{"n_layer": 15, "d_model": 256, "n_head": 8, "n_kv_head": 4, "head_dim": 64, "d_mlp": 384, "vocab_size": 8192, "activation": "swiglu", "norm": "rmsnorm", "norm_place": "pre", "norm_eps": 1e-06, "positions": "rope", "rope_base": 1000000.0, "rope_fraction": 1.0, "qk_norm": false, "attn_scale": 0.125, "bias": "none", "tie_embeddings": false, "parallel_block": false, "extras": ["capped logits"], "init": "normal", "init_std_qkv": 0.0193, "init_std_o": 0.0, "init_std_up": 0.0193, "init_std_down": 0.0, "optimizer": "soap_variant", "lr": 0.00371, "beta1": 0.95, "beta2": 0.95, "weight_decay": 0.24, "lr_head": 0.00516, "grad_clip": 0.5, "warmup_steps": 200, "schedule": "cos", "final_lr_fraction": 0.0, "batch_tokens": 65536, "seq_len": 512, "doc_mask": true, "train_tokens": 260600000, "steps": 3977, "dataset": "wikipedia_en"}
Each number is 200 + 20 x the weight over its row's rms, rounded and kept within 0 to 999. Layers, rows and columns count from 0. The size before them is the row's rms in percent of the matrix's.

# v: layer 12 attention value, 256x256, rms 0.0975, rows 205-211, columns 128-191
# o: layer 12 attention output (transposed), 512x256, rms 0.0818, rows 397-403,461-467, columns 128-191
v205,078,170,180,229,184,223,230,197,266,196,189,207,240,231,161,172,197,199,196,197,249,193,200,222,193,189,220,181,178,223,216,202,173,201,216,204,177,231,203,231,188,212,207,198,194,212,162,177,201,190,179,183,181,190,199,189,164,185,188,213,210,216,212,223,206
o397,078,210,210,136,228,195,211,200,205,196,199,182,194,229,209,244,208,190,211,174,181,206,189,188,230,215,205,207,252,184,200,186,217,192,193,198,203,201,194,148,236,208,215,200,205,210,205,175,212,213,206,176,171,209,170,202,240,178,234,201,183,186,176,186,190
o461,092,184,171,195,198,193,211,217,211,170,204,215,229,189,188,158,178,182,201,210,209,169,183,228,190,203,239,184,199,217,223,182,207,167,205,199,241,201,205,208,186,184,235,200,195,195,195,199,195,175,170,173,225,213,207,202,181,225,194,188,202,218,190,150,196
v206,069,213,204,172,202,175,164,190,174,228,210,178,220,166,227,195,240,210,172,239,202,194,175,201,187,212,216,197,175,190,196,245,222,178,180,157,198,207,223,219,193,218,198,228,209,209,206,256,227,199,191,207,182,193,174,176,202,203,187,222,210,178,210,219,186
o398,080,217,200,191,225,222,201,184,217,201,202,218,170,204,169,213,200,194,172,174,198,195,216,171,187,167,182,209,213,166,218,175,172,193,195,218,200,209,171,233,207,191,168,190,203,213,150,197,180,175,184,201,183,216,201,215,186,215,192,186,225,193,182,195,187
o462,080,179,182,172,192,181,168,192,190,179,211,201,205,218,189,186,138,206,194,244,213,194,193,217,216,221,199,229,204,195,181,231,186,215,207,152,190,194,239,171,188,164,208,189,184,193,251,175,203,187,223,181,214,187,205,194,183,222,207,222,173,213,209,142,203
v207,076,185,194,194,222,213,177,230,195,205,224,199,196,182,191,211,177,206,203,222,206,198,211,198,200,199,183,183,189,201,215,184,238,221,199,218,196,243,222,220,179,188,219,211,149,188,207,199,193,215,199,168,209,208,184,183,239,249,196,193,203,169,183,190,214
o399,083,185,160,185,188,206,214,162,210,239,178,163,236,224,205,191,203,225,226,214,216,217,223,208,244,173,176,205,212,214,198,216,218,193,218,205,208,184,178,193,192,184,156,210,198,197,229,244,178,205,164,193,182,198,211,231,194,154,204,189,218,209,211,202,203
o463,094,226,215,207,197,208,183,161,188,174,196,168,185,182,190,205,231,212,201,217,197,154,202,200,192,140,192,182,228,203,205,193,192,196,190,208,214,209,198,189,197,260,204,209,192,199,203,234,195,184,193,175,226,212,179,195,181,200,230,207,239,226,181,176,231
v208,086,213,166,178,194,213,200,166,218,246,200,210,197,221,176,219,214,205,207,179,217,220,203,206,215,204,200,168,202,215,180,191,202,188,200,182,171,206,173,215,232,189,219,179,203,195,210,202,205,209,233,180,186,206,207,218,162,202,208,220,154,207,187,215,214
o400,084,199,214,224,168,165,181,211,185,160,223,199,199,156,194,200,181,174,223,223,186,172,202,261,202,201,189,200,212,176,192,215,186,208,178,208,205,201,200,170,184,210,200,179,207,221,195,196,208,195,174,218,196,189,182,207,216,214,217,197,218,210,158,221,237
o464,096,179,206,204,228,210,216,224,238,220,180,207,171,213,196,191,190,220,182,180,210,210,169,183,199,192,193,210,210,208,231,201,226,213,226,185,185,193,189,209,234,194,204,211,223,202,205,213,191,168,204,191,206,199,219,174,175,185,228,202,204,199,185,208,198
v209,085,212,194,226,212,196,214,204,200,204,166,176,168,218,187,228,194,180,178,207,169,169,191,178,205,199,179,218,196,180,195,180,188,221,190,271,209,226,183,199,203,201,204,180,198,181,200,204,211,216,184,213,223,217,209,167,197,145,204,205,238,196,189,198,213
o401,091,210,211,228,190,217,187,218,178,212,178,216,215,178,196,168,224,216,181,192,201,195,197,227,248,175,216,189,211,189,196,189,214,189,190,189,191,231,170,216,186,215,189,213,193,190,175,196,154,184,210,224,166,196,195,176,187,242,217,243,195,216,224,173,167
o465,096,177,203,182,193,229,239,163,198,189,188,225,192,228,193,209,230,200,194,194,206,213,196,217,226,234,188,221,253,187,194,214,187,206,187,218,187,212,170,178,211,195,184,202,196,201,219,169,210,222,188,164,206,209,207,220,235,184,148,177,239,186,196,169,207
v210,075,208,190,171,226,168,216,220,219,189,169,184,218,166,171,188,205,188,210,182,175,197,190,239,207,236,204,235,192,195,227,210,204,185,215,176,200,176,193,217,208,200,190,164,181,182,220,187,213,210,192,203,164,204,200,217,233,229,221,223,232,186,224,157,187
o402,085,216,193,183,182,201,189,219,227,214,224,204,183,234,220,207,223,194,196,211,198,214,196,193,213,199,194,195,183,209,196,194,197,174,212,217,169,196,223,189,207,160,202,208,172,210,189,180,196,169,193,212,222,193,187,185,213,141,210,186,180,185,222,233,207
o466,087,168,201,240,175,214,230,191,188,198,201,186,160,219,218,193,225,220,223,220,204,210,195,234,213,234,223,173,202,213,193,203,218,222,192,175,180,197,169,197,179,213,191,183,225,164,169,205,240,196,216,222,236,177,192,186,196,221,195,196,204,214,196,226,193
v211,076,193,193,215,180,192,197,213,179,189,208,208,211,205,186,193,176,202,197,211,226,220,176,224,186,178,199,178,169,172,186,216,157,176,176,222,209,206,199,202,194,208,215,216,190,202,195,197,211,211,197,194,188,175,153,202,173,192,201,200,195,211,183,184,202
o403,084,191,216,212,205,205,196,230,206,161,210,212,199,189,203,203,195,217,236,192,178,202,227,209,205,164,190,176,207,212,227,182,181,197,203,215,176,178,187,196,218,201,195,212,194,175,219,212,221,183,185,222,224,176,199,181,219,225,222,206,193,189,205,227,173
o467,086,275,174,237,185,197,160,188,204,208,195,223,229,217,212,190,197,188,181,199,206,191,200,203,203,195,179,216,184,202,162,182,188,210,197,196,237,211,213,187,186,238,218,239,213,215,185,199,172,197,209,191,199,186,185,230,231,186,164,219,193,176,198,168,205